{"rope_base": 39200.0, "attn_scale": 0.125, "bias": "none", "init_std_down": 0.00868, "lr": 0.0018, "schedule": "wsd", "decay_shape": "linear", "batch_tokens": 8192, "seq_len": 512, "doc_mask": true}
Each number is 500 + 40 x the weight over the matrix's rms, rounded and kept within 0 to 999. Layers, rows and columns count from 0. Numbers have three digits each.

# up: layer 8 MLP up, 704x128, rms 0.137, rows 336-370, columns 0-127
# down: layer 8 MLP down (transposed), 704x128, rms 0.133, rows 336-370, columns 0-127
# gate: layer 8 MLP gate, 704x128, rms 0.152, rows 337-371, columns 0-127
up336:510459572530499516520498483472471469505485496593540448523440469470504444451475501489543536498536490493554513507547420458430443483553484436436557477567476487537462624460522470443481519502575520550507469571554509495471508471458465486473469483514504486464547509473583490443509491516601530491536525519521510539529468565492483589415521469465472515462501476519529517502546506442513484534491
down336:463498513479564475499458514523481490449562547421469484498473541545442629510507469429517471477530462520459461515569580487535489555452515481533499548442450587478536429547459545514498555465510467500472576457472524414523483540505481539541443427523561476470514483507465542518499566477434484496545533440513515480478527506509524476526453431494511517520501490500472504480490441510501543516486
gate337:460453429427489478506476442432535510475537488556520530460509544502449522527464493530494473522553398504466598492517422535501516548456515513537494411550469554465484491543473524469512527476566555503531439469507505480468461536543510446468535507476551468552545558497523534429516492495523490550554543517503471431441531548488495473478517511471560449480484520543505518511506529539578460397539
up337:452507493540522505445481435473474423559557500513503536533477422459491538509487462471500506426509451540517529525444525535544480465477401573525476511395568539478508559523467509481505536473571456528568551501500510522506499524533538410449532464544512543460440486547490460563556471500519491474454436586459497515481498552528507495473561450493514481501509489524537519538526481552523517428372
down337:489465505487540528496511523511455490440562475501468514504462570434468485466463501431562494446504525503503514483487536546465472518455437548477522446540487460496440527502496547428585514536521468499527452538496430488432495457472553481480509523479440520468460497540434541518453495537509474532538468561518477403543593549462524506566479442523518460509450420421534529449468394490546488486489
gate338:487429582492501495541528457560456438506502486481497498496475529440517525541481569479462513511524433505552474509501504495562480522550557554473415487498597483475572511487561479516524510529452420541493477514477486549511550491482503529487537527503536510556430454472485472498538516529495544498504479504491540482524483557533507523440467525519490424554448518517511485524477472536495541461522
up338:458464489482492491498548544488507437485495480498514494447469411553464495534506564473492555519521459524438480491544527458448520536432523463488474514456532462526498459535499529504537536444553558577519536469565527443493446513467458489468524460466415456566505513515423549506528454439519544544547492554455525484477514459518500430496523506484476528542514555501519406513486479470492468516488
down338:510473509486513491518530466475523544548429561513501505458563513448549540481484497501579428501470472457514521484461491552571484470569537573520467426514551510499523495481521515491521398494412508489577534516506518478456547490508429531492509514491484524469517512478545504447467478538502514448448478471540509432542520547517543506528468489498552512447466483552547469415479485429486498487448
gate339:504577564438523552507478440497500526551556522445540501538501590507450499475510506525521399509575485515486463456462509502467504470493506576532560521464394508587552519540499467465574416505460470510495495504507489559466527531495457535449517441499496564475538488491496465575512456530567495444576483498564520475510507503508493522545530466551534456514495500543519532553447496498492427516427
up339:494526483412509503506516601486453518527452545513446424466473546513559477518524575435502553487564506515502528477492450496539556473511505492352460588485471551529522543477503503559497471456447469539509513516526536552446475489597437538529475482541459514498494587477507436521502516426477474504490502526543493511503509550497478500453401510479503514451551511486523502553513502483574517483473
down339:539516506544475501551452560525519489490520538498527452511608547475481502489525491462564519527564534547507477522493508557490544443517494509523554537480450490500429427453464506553458458483478542503502511526434506515492530530545497520406543524501453470538419440494492425519513516531463564523553566525501418428462447509475471532492507505468561439489516556501504512519389557490496496494487
gate340:498575471498509468559504588499480481556603470465526452554555493536513478478475493459504507492470473507443505520571483522475588544527474563420455484556491592485465440438556573486605527521554564547469459463495492481530495496521501472630418505448521539476484519429437501446573449511472498454407512469531534480470558493456510526489554549448521515517505417490510517512476556580539526564487
up340:472529549504456536562438492467509499471561470574581462429502455500519498558483479382467485550461534525406538509518506548488563510449487464447477520502583508442463539529536422467528488493518551484496470460553506363539389544523447473483497467486531489478489453488495500501511530466513498483478514562499443475476504473569524455502575481504457510532557453491497559527468488563518443505520
down340:490516484490460509514503475455422447464477446538484460475413517447417482580489510510558536501449513500537451510508483540466587604490486531494433534556474531489526458581492481524559503472509527541499571492491503484607471566547494453430413530490480452502498483514480485540558473500394426477454505488485467550580459489508452416506547517502481484519537519481490472448539505481443556517511
gate341:503544498515492560541473468406543532489574570472497446539555524500540467487499494505517523426496433472475478464488478540567447500492608533538399413488470494557442581514527554478488504550582521511517539459482572558526432497514467484506422504520531503512528411515460462497539499497535460502554489435497421496573544568546530518536492475463481477536407497545592481508527496471486578514476
up341:587530498514529449492499524481510486539540501427583514467525505536446575472555475561507512562486462457505426568525563582455458484492507465539520461517404504574495486441495498541473500477451532475540452507516516501486560485475482459505511538506509466520492518547489534540475437495470538521531473441477492556539493440410409495548531492548472574512485506526563562513431460462520436415491
down341:426545483564582494437527502469477529523550490524466480531461491459556419569537540527434386482539476477498481482618445498501422458467518531450479525501510538493483476517528460503505492577534559524513559425547503512423453442469508509493552451523452482529451509496545501494502505434480457482502485481601507487512517499503580495507451515570495526540487532510523505471501437523461478569482
gate342:529491512529542533508451531519451610453572498538475476500447517430530541464491477460442533504494541472564553510457562490572483502488520501481524476512561481484537489527581420483584549483455488491516482535484540548527458567499503491454460529578463521499491579534518482507523548486525562590514497602522479483530545453427431471491496559471492485452541455522525470542476437452498429500514
up342:441476451502520503445538535505524475485516570505524476464479562492539508524445547522559541505492523477500503557447442538445547445457531557414528543573472503550579544477568524490511504424467493548562569558468518404464541514436499506496473535474564510509521475474487483552486463489497499473523491526543535484391525479503577552488460486444467500474514542439529525503527496490567462496458
down342:588520506473474561445476534455463488500462437530525501516479510515529542462537468492488504532469461429440535485552497517549450505514552478540492502501527562460534476479507491467502520503476519573511533423545516568476419551497518485580495564515563508552459574446572530514522521558532502486415485526572559521504509519531509500550507494481580519535581514541476477455464531474393459483452
gate343:582500464507520484473468427453563477511494527542481543544526530579544486456484470475527504508484479528440507490521486531544502532417494582534514492494518486422476444483532455494487498526556533501610435555522506473485512573545451507467450462494456568508475488525450510508498546512475547534561486490436507502503536506481458492517485517422507499426441513567587513526464472559500524466527
up343:489429506505439520518466519523524516435489480569523510477433527488507516502427476484539536470505527535533512416515490516555524507560491529550460479563546531492465503544561510532535517525500639478502422502486416509549493521561492550488512550490471481496486493496473487515523518517555451472423518451491590551489524531455501507516453565524434519525443514482454554546487502496408507567514
down343:498468503532479514436484451472478534501512483531470542510503411558530483511502520443499512566528495510459515464483500446554529546475462538515493471615459489522530469479510531491524503459513520461534527479481504498426501451577443515499559496518511477544500554567505462474473527525524543500476492460455458473568584512558461495532546572527495518433543493563520513413416451475526506531448
gate344:531502499476570400482418551585552401506480550528500538543554505524467546451563450475548519502460477466509489483532509495499482498435534533476462425506500585469509459495452471450513499484539524476581517561525494486486491536469568557536502521523448428606487534484527483447504470479464536485520517531535481535530550421462450529511489519526526543547498478503435416526526502440485481446489
up344:576485507443514455459549454515502465561550524515500466520528459440505523532470498429514586482425532563440460509520481539492523500520508482563570500476473400539470558509514564452533433423528459542524458529536574483405586478497426463497504465466457484509479528455476480493475447551490488523545516523468528495607462526441544515464480446502521465525474468495503478506508460543518503480506
down344:448561522512547488443526554475547480540541562543486466484525517544462528508500450465436562559533514479545493458523469536473516559518461504511497476494481522434531491498538583563480420486493459506563499507537500521489485478433443500513433447562498427540526473413552565512457518478521524506569525492491481456557518547453580417519466480455530496455506547432470510507497514550500473443468
gate345:497500495559457503476474542487541585581566496497516493542533487511528546533552458463470495485439541423465517489560509523566432483494479471503525563423422467555499513463491509507495572523493460480492532518477469474503491478569405533457527450486465527541473429491553486468513466483503548462506520476544530452530554508406458465475437456523502545540567528491520481533495445446527398484498
up345:516458544573545472488563549534489544503572495499510562618532495481461405464586487504478520467523516484465503588500485481530429474448560537476554516475456439479495560503496537530513475433558446417492545453501517471469537534491472472497505488495447494482496481460518496526508514574521557502417496479535523488492491448559513494524568521534459494517554518487483523433518512569508505463484
down345:460474476484440525506470526527540490523503477498514499463556505550404532488518597491489501374514520522482499544506550487500569561478420492475474534584553521537480485485544507501450516554551542464491474484514491527492514495409560444560482494497495458466567523490540578583518480421466489508491507494486451517480463500599532542431484535541497543517592565488456500519516478512544514509489
gate346:493529478487507495499438522514518546526517449581551432509487513519531456470444483488598535488555544530494506470525530568550513468544543540539477479466512534499521521555537424506566501512515487449472460507517498578502468538515542518500410521477406504433499519474467483460571516455520497426469536448637541536488516519512534500469445562539486485477435518504545444525433487490505494582478
up346:464534517464512503484505489469445481521503461512483479525464482499497560429528519555476541472545589599528506490510502511567439496496516494482475468541468514504518546506486475529486554574429598499487470561478507556523584498521513518514407488505450449495466502488475510482454457430479555506478533470468579479494542500397506556542456529514495537539478491488517433543515543534629540543471
down346:497477589464494460519473522483505574472505527507501507473489498456526537440469508480490578461471506523520453483518562503506526535413486514494533479537534460439454559513467468453464515489439527560564473475513477506504452459495474531502532532503541541443520570472532481569495506580526565412520572525530509440440461482517525501501446439598586503540485514563493504453444484564548510515536
gate347:514490537469440476505458482518511527518492513523482524516509493465634548480484499547519491446454537427482448499488551529569593469509518510482497466413537571532508429538469455517535461534487500560497585573503530471516467516546487534506469517532494529535515456555497458474496422445460443420516550502494487566482542502432492504514485467486470533540428505525468398578478460520524447500508
up347:521580480457465511458480507467494459506498501497544491456522502509493400494539409521513553516505528502591488479399533506542513463464522493483543576454535503418465519448467532496467454462540487520575467527549502545484558500506513516517417483539532513514466491458525446522563494494598496494498508434468447389503490554568465471538596522527539518490503488494595511489583486479467521488487
down347:531500450501609543479566570508498479487449525449508470466508515547475525433490507522523533485543491478484475471489520425514439515527493453526441636478519491429518436456431448525451475530549537481470409479508442574569499453517464453535432525467487464487510508533483537471521570509514492476527483505437477468563557507524471467461529546432527502525495496546540496541511534562551509448529
gate348:518477502588474452441472560589578492439553482500531519461517562488494512488586485484541455504477448452470526484454549485500529515477438620489490477463425522428479423461476513506536511435467538477572513474461521543526497536428528512464463481545471607533465499454475504455465436526490583462484512550498514419516542495509424474476510600447478483517444475442538528523587517497516528595527
up348:460454521536403497448485528554512496465518516442431505514476475510520546458532507560534515548514493474477597528500567507570448458476501479486456470528388501399443514510498511499528525518521521572488546520475473555528476471454473525456526548567464501442435449473444536411535548546523592520477508508444512507474474474470481496482444561539494514441483508459481528494559601470502538543562
down348:482571494468549480450487451470481437456449490505476468527502488439562504488515545486550526467491509624506480495503531521521540502500479435519525535568454500527503473504484496481497562568485502515524479486584502479472519522512553472376496559485442491468426532522490484521597404480505490517500527503561516486505359502560559519501509448573480522521437510546445462430508489489401514548495
gate349:470493529556532456514509506484475580459493473516529492475493518492473523566503402485545540433565529526576533520452527489531563459492486440391551535567474594513455493494512539464519506550464455422514424517471443478533429518477429463521449470577446487544409539524537482483534533548432486534527504543405559517477551516466444535495485448428524504490520464461511489503494498513578515513507
up349:548479535421460446457564541467459481525500564457544528545484522429511585399470520503545475450458616543487489484497493475502537559545489523434549583567543510467485487480450482466490477629511469532444513514496461505438487437481483487488505501486507416547526510514459460440466486459510489467521481464510456467471531539456553467419469476514431493516527490515450475485514533480539460460574
down349:452530480478511531506440481453489535530518566442460504517527536523520497516453449598423439401477412465478480461457477485488500530510467541502464420426517515485546525527559539518490532436420473455433496427519421490499470508574524586506548459551528521510532500429511572456516576471496442528480494506554517494541558488526522487468497511559468521505479462515445492377501558457497535490457
gate350:498589547577551474451504547485538514558583482572528486487497513531479542559557465462547498541493551520522422442566503449460551500548524543526458514488492524477455485568434488526441479501558567516520507457501500485479481530517487467445480460499533545520430534466497461445545539538488518467423517527510559459450572423539541572509540443558521479529523531498453478554493512489512531550390
up350:560561463501448495510507606459427445515536498511491450497543470493490468509561566550529439480480500503488395494518566498494535475534478512595555469470455529521487495513499548534499459526593504474571485546510621476491486422536506551481515433500470508518484507532443555492498478481535458471510444554490576474503516548552444498536488555524558470463527423503432487489462497455568433510407
down350:504474583504517506472466486468528549529497504521493470488574516597514446473546505522462547532511487474429574517522487463519459537495558516474468450481509540509445474497551513441449568441543525570453503555474488444501443440548517612495518533513535503537455588475488490498515527463585491510544451479527510536534362450477478545409475462468544515537476471441535495557462456440458542543490
gate351:540501477540468491499458479519548583467553535533523579523438540456521468492541505540508520512461467538537574554518425529474516471499446474478520506548522460498532463433557438416492512521446511471584507420495479532494459502501481422516519506514464450414539493524451473573430439453533524505451480515589445476459573498540476525459459414466471555508479530485495444565433458563477509498495
up351:534530548525584475512511409465465592526462530493559490521523547476512477495538447467502530521498522491431471505533495493531438514525498493515487483503451529567548456559495446464493501477496458494543505508498544511536478495400511488518569588503495525518489510478460465474444543547508532448509515555427432570480450520557562559494506547524517536507545584537382493541400447516519421533553
down351:510549454447539525475582522465559479478464469445476510565484526523528465466509466583489469544490549515490512481461481480540512570517563546457436504604501490467522594506513506509547430461450484479556502495462421535488529568452512485516533449466507525544412472465517532452532515582455477525383530480484554523568490458562577532526499557516500550544494510535476449457537569500454475578442
gate352:537551551552489468485456473511515503520521545520448451455479468500490549486467498519484458530527575469473552496513493513526446565491553527559407470543426482559458528452504550436518505473491473545554461534543460567545560585482423475491538446592485543487535525453502489453469415514487602531507526384500556523487540459518524571491504461472527473512489477602533452511519517502531483429496
up352:502488487470555465613551516566454545499448552438435427535496575557529499450526487495497478538512511468436453502509554475443516558514417525530458452496428510519451493469574523482461516400480483431470484506535509494507543482520508528509476504483506529488488525439514592509586524641459556452512532530518540516503505541473501479467409600534509521518516522505527452511501513535498544546496
down352:456500522415434516523458423534456505558517503525394477522475483478533489421533537421499519454513511430528437500485550524464435517565465490512453529478494479497487429466509480493471485467475473485490477492509500407466464465541457501443459456500490517450581561602459461527536551438478499529537560532508475491546406461504527478471511458500521492458553570478431578456498554532491484481524
gate353:541505417449585474540525470502525447465504549474553475497463540478468490370484552490471556471529464446439460469564487472484535493492513525541510529431570509543414567444508519423498485595479553491516468506443523482487495510564456482602464496497506555527472507533462492423559508494460472433482391478539462472521536553488547452507471537495549466564505511490451449545433497495486545514524
up353:483484517436516520492501605461503501502531511576495473456534538467520517497509496456486466551459557457550503520399511503497488485543470590492557535559496547494561524469491500577525481482483536428466587517482496539513490601451486491561479535528475479526482421439517500491443476472526426514582459489527516478465524540449517461435453426513470533591465515464525462521448496498485451543479
down353:479452556544501549536534523530452518498555522430543508522493520468514520531487486470575529520472497463542476418494495520487443438438496467501551421472462509517474506528496522454471541582522473513456487517568477485438543499461572551484536425537519482495529549527417403495483489512477456426527523507432492510543512513524433566532465462409479454507542480464480527488552503472602593498491
gate354:543567472495488465428483468541564516510472461516554500471519572518513510445582539486583436525537508445522497548576411493519457425588403538612439489531418484573426429492538494474475456520567484474549504515505499494513536479498479494475549501569499551466511502554495518471568511521423542489488581575479545483486545491545453589462503479489506498501462460467513446544405475495500463456537
up354:536472450425553452509502455487539526482437578491502489467557589543531503476497472457525423584518462591502527549451524473535558450531453480543510553468542493541459506528534463494515439466567537529486470469503478435481532454526427549406499462478527507539513569560539518522525481488492548487459492514516535490445486505550438524479531466461446481517494439499553492530406504528500531494516
down354:491508481481516531535568522489412515504500455488442549519526535508482467526457421501400425487500550526502469473443497512521493510540561484471513478481487491519529477557465519534478546551602497480451493492401493471467534570461572458577474475478497489566524547464430529501521430499485450517550504418488507583498444500488511505419535480535500517519503482514522468472638502516454509505479
gate355:507490502458479567518428521492480496443553541432562510484453504441495527477503544496504449504578513436569619502492516481543552525452467469475451490480503545487461503514480489463476519476491536482584491419525477599482476491520544445438428499468546533517524471479505465467591456580483525473509536515539509500470502427478421491471567492537529504493514452457544423514480541512508517533492
up355:486559496533509501516558529523529499451473456488480447526501521464454485541528449433565433520541537455501443544512472501509502426511491505467487431542375444463494499510558475507473464546500504483541476520423507491559483516543482459542520557508482575482470491446568536519581516514441461493524528520553513493531482545584498418453476546578565493495377508489455569485517534463460473470591
down355:535475443451539492480555550451538563461495481412521491443470488475523585483565578493472505537506509490567494508511482551494555458577558503459494499476485466495470486562531459586544526397461502503476494461477530485432510491537539464567513540406520451558484503518441567450490459523518469398463531497552483514447447439462567455538421507491532513554502506496490534526515469488546508491521
gate356:519534504517529491578498580519467491537521528473522442439533550490531499504417483476522515534523502504516522413539506452551499539471514475511458551406504549484441443511466493523515543497530415621571529580509506534567503511527444472551468543476450539504509453529476533489478516459503501466458512455459545530487541539489482468494617447465587453607504451505495516531475498475521489470485
up356:460508521509518492532494522444530470505509452482573501525515435551459441430478527549586464536464529512517441521493549515551506496508461464496504480436475468473559439429528522520497450549476554499474507516482434437523487574510429518537525519552497473491487524475499495521444545473472492501479596547542428485489526634482509486425523536557534506529517447516461495537455528575489498522470
down356:529514473478437544476548490441482461508447525544557468480496495566492529507540536565467451497459483487493547519462478468457523560496497449426446535473478506465491500502496514481477545434498487519475485559523508530489531543482498444546426460495464493512577565577410507548590528508563470565476435433453523507488516423515446534512462494495467568508489513547438517483581581485508484592494
gate357:515490534476579524451427526509502505495518556467537587475416512456455508515514488515512482515510503482495515617495458455470455476451433465493544470548500490507460531451505465505527474502536450441487535487410475536543520480506560433501446460499558442527506518494521466452529432473561502513548536527574462550434533520445481517480430434524564441505493512549480497522509616534449511467455
up357:558507403518486536472503515506506491543517517376448401554499476458517470528496513445500462512448466497543498439524505510484524499488492499546497543557473484428461565457449480474618537542414508460475503540615486539435526500463506462500459460459513509481535436510493546544513541465427519509488518496533494490449487518486478524514517396507389455513464439481434479503518459416500491431509
down357:481537398537507476547483539460542539574480551504446495448477478532526592484571514491519520484522470526520462431497493516537460472475461493467484548491419460540514511483490568519494537537556504482430567455572531502483565462480513577519505503515433522528512489573421535467482532526511479456461515467451562470545570476508484594463479513427384542467558494474544522591502486462511463554465
gate358:470514471547460422450468521477511482497524529526498539479530532466483523466538488519534393478474447466485454447517446478450490406527544520496505497610428511536474440428453535523560480500554537412612475488490498493457492495538493507503501408523504485547484454533475599457592501511488478522546419505497477465549528500509466516590505441482521543462471484594421539556567526444520480500433
up358:528561504538501443508480537584515566460533515524507508508482437530528422465497508549515444502493483553469527525514566425453462471479571525436513548642531495484498491502510473434487489498538489521472547431506513406555483442499490502464450507551477458583509569547507425458472516466566442491511471467510468517525479483518472452491491549361497511511540532467508457484492503463453481506402
down358:518483464477530477461490443536466489501467560474509507467519526439512418482534529567484507554468499490513579478474452467493506429555535532474486529496500529513536482502454402488495527516495508511509490445450497463558435524506506492445534576450487528612496525494377497441480553480543476482474427435505542592511402430518498525442473445485463503515523517490591569506500495479453494489496
gate359:468510503557464482471463507450561441510529461541479530478507544436454528514532458570492418504500438462465489543524512503522500480486500556480517513515424523525524493545498525537497532499517460532525510528521461444535536494433524477466515530498465547509522523466529465553526452466499476461437522527495486425458530542466491494639575411567499473563498550519416482558506517490502498549444
up359:464407499501513542500538492500526482515530494540463491541457496533492456523521418502592407464512468465550424510552423525533482550475518509497427486452540462547534456507460545460467487481491416491420493506478484490522469442543521573438399496470503451489534509571509587539489523497454536501532539519507483517544502500460544488456505603458516505484520492478510511479446484530515478491441
down359:490499549492491464426530425447515520520502514507495491553404460508499521548485566470521464469560411551532536467546421570489504497500516454530476533505473532488512445513550587529506516490450449497482600520513458470474530459479507473525508565510457440554521505523503470584529467479457521429472411518477425511496465515490487442497513553499491563565471507454430485509473563552530438555471
gate360:485551511509503477547469435460449547506549418541453516521552580494493515465479462474480480431449484534433570475495524481474503494512488471449449549489524513533424487504525467493516501524468531583547544490502573477528525561525476486547506477520489519532506505533454506490535459526469543423504515527522511396532541466481517518482560488519434497488469506506468492532468650609448517496472
up360:456473528441456554569470624510513553395523481570502465478444520482553501477424557530540552491483485540515453501534525469493533571450565502514468446485504464477585428533524520521565482514489503521522447561486475477417501511510458474490501503531517501531524435439505497460505511545511500520511503540479494462457520478457467476554451465439483482471475443490459571537434428522531522557509
down360:429514506428414537532462513428486488512513490533543473530482491443510469441539584500476451507487491500483505452530457424492542580506485412451513507504539510507434492480523476511449521532461471504473500486571554486487494552548524509536466484488500564481564493524460482432451492493467441474470450501480506444553473469557438470410481558438445544525523509476483483521531552594442475568501
gate361:462438511530422487487455538462482509492528531542462493519469449535522526513593491555558481455447566479473518472625524552542562544412474501556469531498471525547506472433587444500503515533523552514466483476504504493517564502526471535498458556522459530532474526518511523499457513489498541486473511466421564444534535448496478531478518482565486462549461503556490513523473513560504466478515
up361:468504510461515477523449520482545551474483481480580453546535514532494445530576492455452534520509545499476472476538531495495464433502490481514571443484458565512446476518503423550501475458472504448576486482505506498491523485475465513460520394547516489542502532529475478539539499419472521531514512507526440462533511500529477503500486548515565481433536462457616529521523527512534502568520
down361:540472501531485542514528443576466498530486467518491477474471520553434488541479450447444536491422516527511487439518493429544460443505418501480496457480493519527450464484550490429537417527443468521479423460483461489472531469501413529524506476556481527510466462494510475483567483501544507533511480469525473565554480515517532460504554496471543529437415555525511493480474519523457494502425
gate362:497523488503619516477492527557530519502497500498518521486459469382475527474596455499545489511533468453516481440488505562436496497516493522542432479558433473492441514567517456545477494461506527541510497477556517566545435473487505453474417458442485483580513542509508506447485550487438503479466505482550523551473515478430518548519532549534521494453499495534495455502465454481500480533547
up362:449453479492538490554426493401490533431523485538505522470471468519414528507439489530556542420500608497490545511488476494439484455506554530582508487468527509494497444500491444442446481589507476511472557487504495495483490494529471491484510543438463533403513539543464490470571517453490517514580498453445527498500499455476514444490554501412519473451463523458469420513515455471498503510516
down362:500411562481521500427538470536472524576509498511536468503500523515530475451562503662458533499501463530508480511495509496521470484540574561537523530594464444523451533480507404520490536510466476466495493511477537464567513477499477436483474449525484528591476510448583508509499504418531565569505452507476462526479507504487509505519431514527504464540511520560498483511482575454512508517473
gate363:504485496457448422505517463455508501563523469505560528565496498588522523540476512517518413455443537460365487476495531433512547513480482539487483467484545546504531534491541488497540557428617448510451463491581508492573501541474442481513509443539511617482518492548439453468509446514484463477582495565493553474545502508469541506521426524497468491483427451541507453541464510529563439448552
up363:497505484535475444463540441464512563471447486505545475578537506494470515494540524535482519464503523545520515467458414501556513527479406570523547528489543501551516477517535481437505514411562485530455528448533581508609490417524491423505456528454475536445496498548505566459486561502549479419556491502505547505501492515465457457562404558502438543498514465519514467518452462563524455503450
down363:412510517509500576548429559530534478508499517511508558483526529495391531502438442500439574452498449476499578531554515583502511527520463428540509438447471463513552557503474558525508494490446539443546532465464550524555475555510514458465464499531434501431530472565533558530528524511475584474493446486481474552500519483521468528506534469513461487517475522547521495504535481569495516429522
gate364:546555526509462512506414483443572467578569502483493528540512498427538503512476418406495542488424469446453531439516514423524521477493498523469487499480530494518487522494580507447480464470517516494481505494542482436476476608562493491504490523422489489549522486513527501571465525484518487499538423500517463522547548485470470484512570453420459463491401450529465524540455465483432531441500
up364:423418496560510469519496489574516417514535508496458466420476463484478501493444439474491560490546470495538582473474534457490577514447556545432528503430486577426502533488428533480472544467474477489439510460501532469518449509520465498498555506546500425472503401516513442509476525529524467488560479527464488512544533467456521485495497525513476524529456528514478554537539521488540522524531
down364:472490552497430482540486569475473490511452470503435567517459515455489483495537466436453521434473505459472491513472513462487473507455501479499523519424445450497538493516560531492484576479524480510568524486524448549486528434504464459494538520444483541453540484492501487562396499453469544460462518462426486498483559533478544456513477428427472486477618516512512553490504455530520499467417
gate365:570512554489528528487448452527485502625480574502519479486420482488534527461537483562466506478527550486510513515478467514585441549545515489477508532477495485499470497546528493520499505494563472477512450505512519496505489477557519502484542544467552524544473408508520453397522512533525448462509485522567498534467507589545418482524520555511519504476406402491490524502497538519474506506461
up365:474473500455497468568520499545444472435523484533593516516494524529494560530484437485463501460474518516461491507486492521549588520499517453479560486532522498442507497516520513499460441477498399481469443564516473407438470495479476481441444516455465574473535492536481449525517485453546516454479487558501491512502514433445492458550474439507475484502581447414520454493544520454531482504586
down365:586505548501479473430509494494501492459493490506518505491478519521517514485436513492472517539499528499534519452549514565472505552482435483513499448565466545505565460483463542543404546568498462524505524469520541495494522484505481551508515560484439435472506501563582501514466499570437463555545500551505495528491605533554478537483434497485445544542493549506451491476382503510465485514561
gate366:549486517473523511522468556533557503494484436532505477484480558517536528514465511498466612511484447501464522461546462536515584504526513514532456568541481509496456541532507487528561507460496484501468538523565543449513545529567494480481432510529478475448472414509503500508533481457576448503458536550502489515497509501529494460477512487469460489522456522475522476538491512511464583496500
up366:539490502543479519514461492522533458523494557537421468484474510457432503459503498509528501468565555446515481462445449504476458434458506512486478503497508487527513534510496415552498470503515524483475497506550449561510484518554590564447497550528457484448527493497535429538503495507476513502514501470472597502468491403472545476507450462566464525476496535471448507521487509408486537553466
down366:471496552503502473512449512564494500444493558479495500582432530528523505488435564474424491527455446540472456525549534508500452552485512463501495519496486445424468485461462500514516477505522477473424457512434526501439524502484406500525462437491494564502496519517476509479487521512497597544567484535466447498494570506501503533498525476498498524515468501542563529553449459531498483459504
gate367:484492497459436460488515521500497575569514492484530541525473559495504492522550474514532459507502449554531444445551488512553530467511534500500440491484457457503548512471543451515597487464423503540483460483489548475540508532487483578557473562488509594490528583488506469512524461467512480493425525517512515490511539562498555497583530474483461442477505508554544393481492564519426471444486
up367:560442476489516464572440432505561523480514547478489500506497507556516495459531549509534471480478466441524509521476500528497526504560529473484599448607530505500486567492476524493429465492583487472511544520466427488522581441522463463519501511493481495494441588460512486559521510483462485547493445541462399483510512528425442494426522523558522532493491463549428482503487434503463493512552
down367:505468515468460638505589446474421488526446500512510498585535486496495511565580518524487529531490520483577484505500501444475504553550579534507460495573496476474517477518439413431478472586500539485458527523451472493550511464480493546517526481481499529497532501516539528566511512491462568520493501537549514527432523525501506506415455535495482505499508523563464494541520532456484446536513
gate368:394494526533461477468470522483533513517561418488536508479482534509530515518532525447442492458556441529475521501477483512470568476452481456490455459520547570519484441475491437490533451486500516455506495544515447467507528479554527457460488454536532504495491537455498554568426471522501463517479541542485498485485543508513492522431432515526513477570541478487506554551572496535460518475440
up368:558485480517528529517523508506454510553505482506512555475549439529569525479513433540532439504518498513450516498530489486458529483543469495448505461484495499562563504531524556491490473466489500456492587459478478481475485518603503475448557486454551488543523507507511504503487449503438508548537484543524505407539507536468490488467357518522527433556475481516406483470518494535498556538441
down368:500446488509493597477456530534456478466524523483561507526543481487482444482519555465489432470518490457499471505543511466461466525482512539450516517525430527551507576516399506531440494477514475474437469458561486443476509535483502479601503542501572484525488481419476515458505492483470482557530496522487458465454387510468500545392436497513506525525503487471543461548441554489459522463461
gate369:494513490476511494469489483529493419521523464514528490477409526490543458474394498509439510502516528431473430551411449502486527501465493533515544489540470468453460527526468573520557472485440517441558541509506497438438477515549463531521492544491474593486430471550514481476541513589468532530460451499509528448506526535536564549554561492498453466512531482453473482509504533533520519480463
up369:497530509474477468478479483432561482513515474561508452460521496483538472630467604450493518486402529500499509481503476485496525510522504499481470487544460524502506471489456517595489459562430524485547470525475477457515499463479534501460508479552539494558516537529478514535555519475543455513487464507473561485483550529523488510508438528520561441451597523509536525520542455504506532478494
down369:466499475541510476515456547530513481498520487497555529556394499526528482563556424495481481501551496475508503539525479517455423511465470484486475598500485489569440486534537495543469505533509470515497546469491506460483503524442493462502471508462543588439461469515504454582487480467479522504455481500494481475475440553493516490382555521493456527565523503519502429465462511462478525514493
gate370:503487463483467562457530507453513470573535523458546445499528562487490518501563536524496516484506535458471459510466497549491546538519494517495526491552384452547503540460563482502462481552513510458569532472531489500573475392558522484485515496498496556501524472528555422558554543491459489517535568562575517536536514464552522489554515481492457520436453517531516559468499533517444486492474
up370:483484515447546520482518553505481573556451482491477503468475534465498541512509588430493545497501491511494475417473508497543540550506445496456453477583491473475559504526464515553472438428468521569514438560452495485509487480464500520508561522503553463480507485512460509488455500487477522455504476564496445498515476524510545489509485497481508411513435455505454579490474491490510393606480
down370:495472454472470561527511584504453447457502516484463488542443427466520433494493454513533517524511487501486483592404540462459475428496498498491490535499512484492538575502500454442476550445457470405549549505442473532546552480524519498509524504460422456483504553520542498487499518486519457565527530445464495504457529430462477477503561441516500499531517462554546456507544554496491512433499
gate371:475526526511481554489463568508472458504527425467494504521448534454497547516502491536509524488468539504485532527611375476512440536450503580495471498519479442481575496486526515483563423549495503552510525517367504549463478508478542496574489481530498546513511462518439544526439559483484552516480515492539534475448543563478477418504488543488484503485514535472513505511535481473481499418560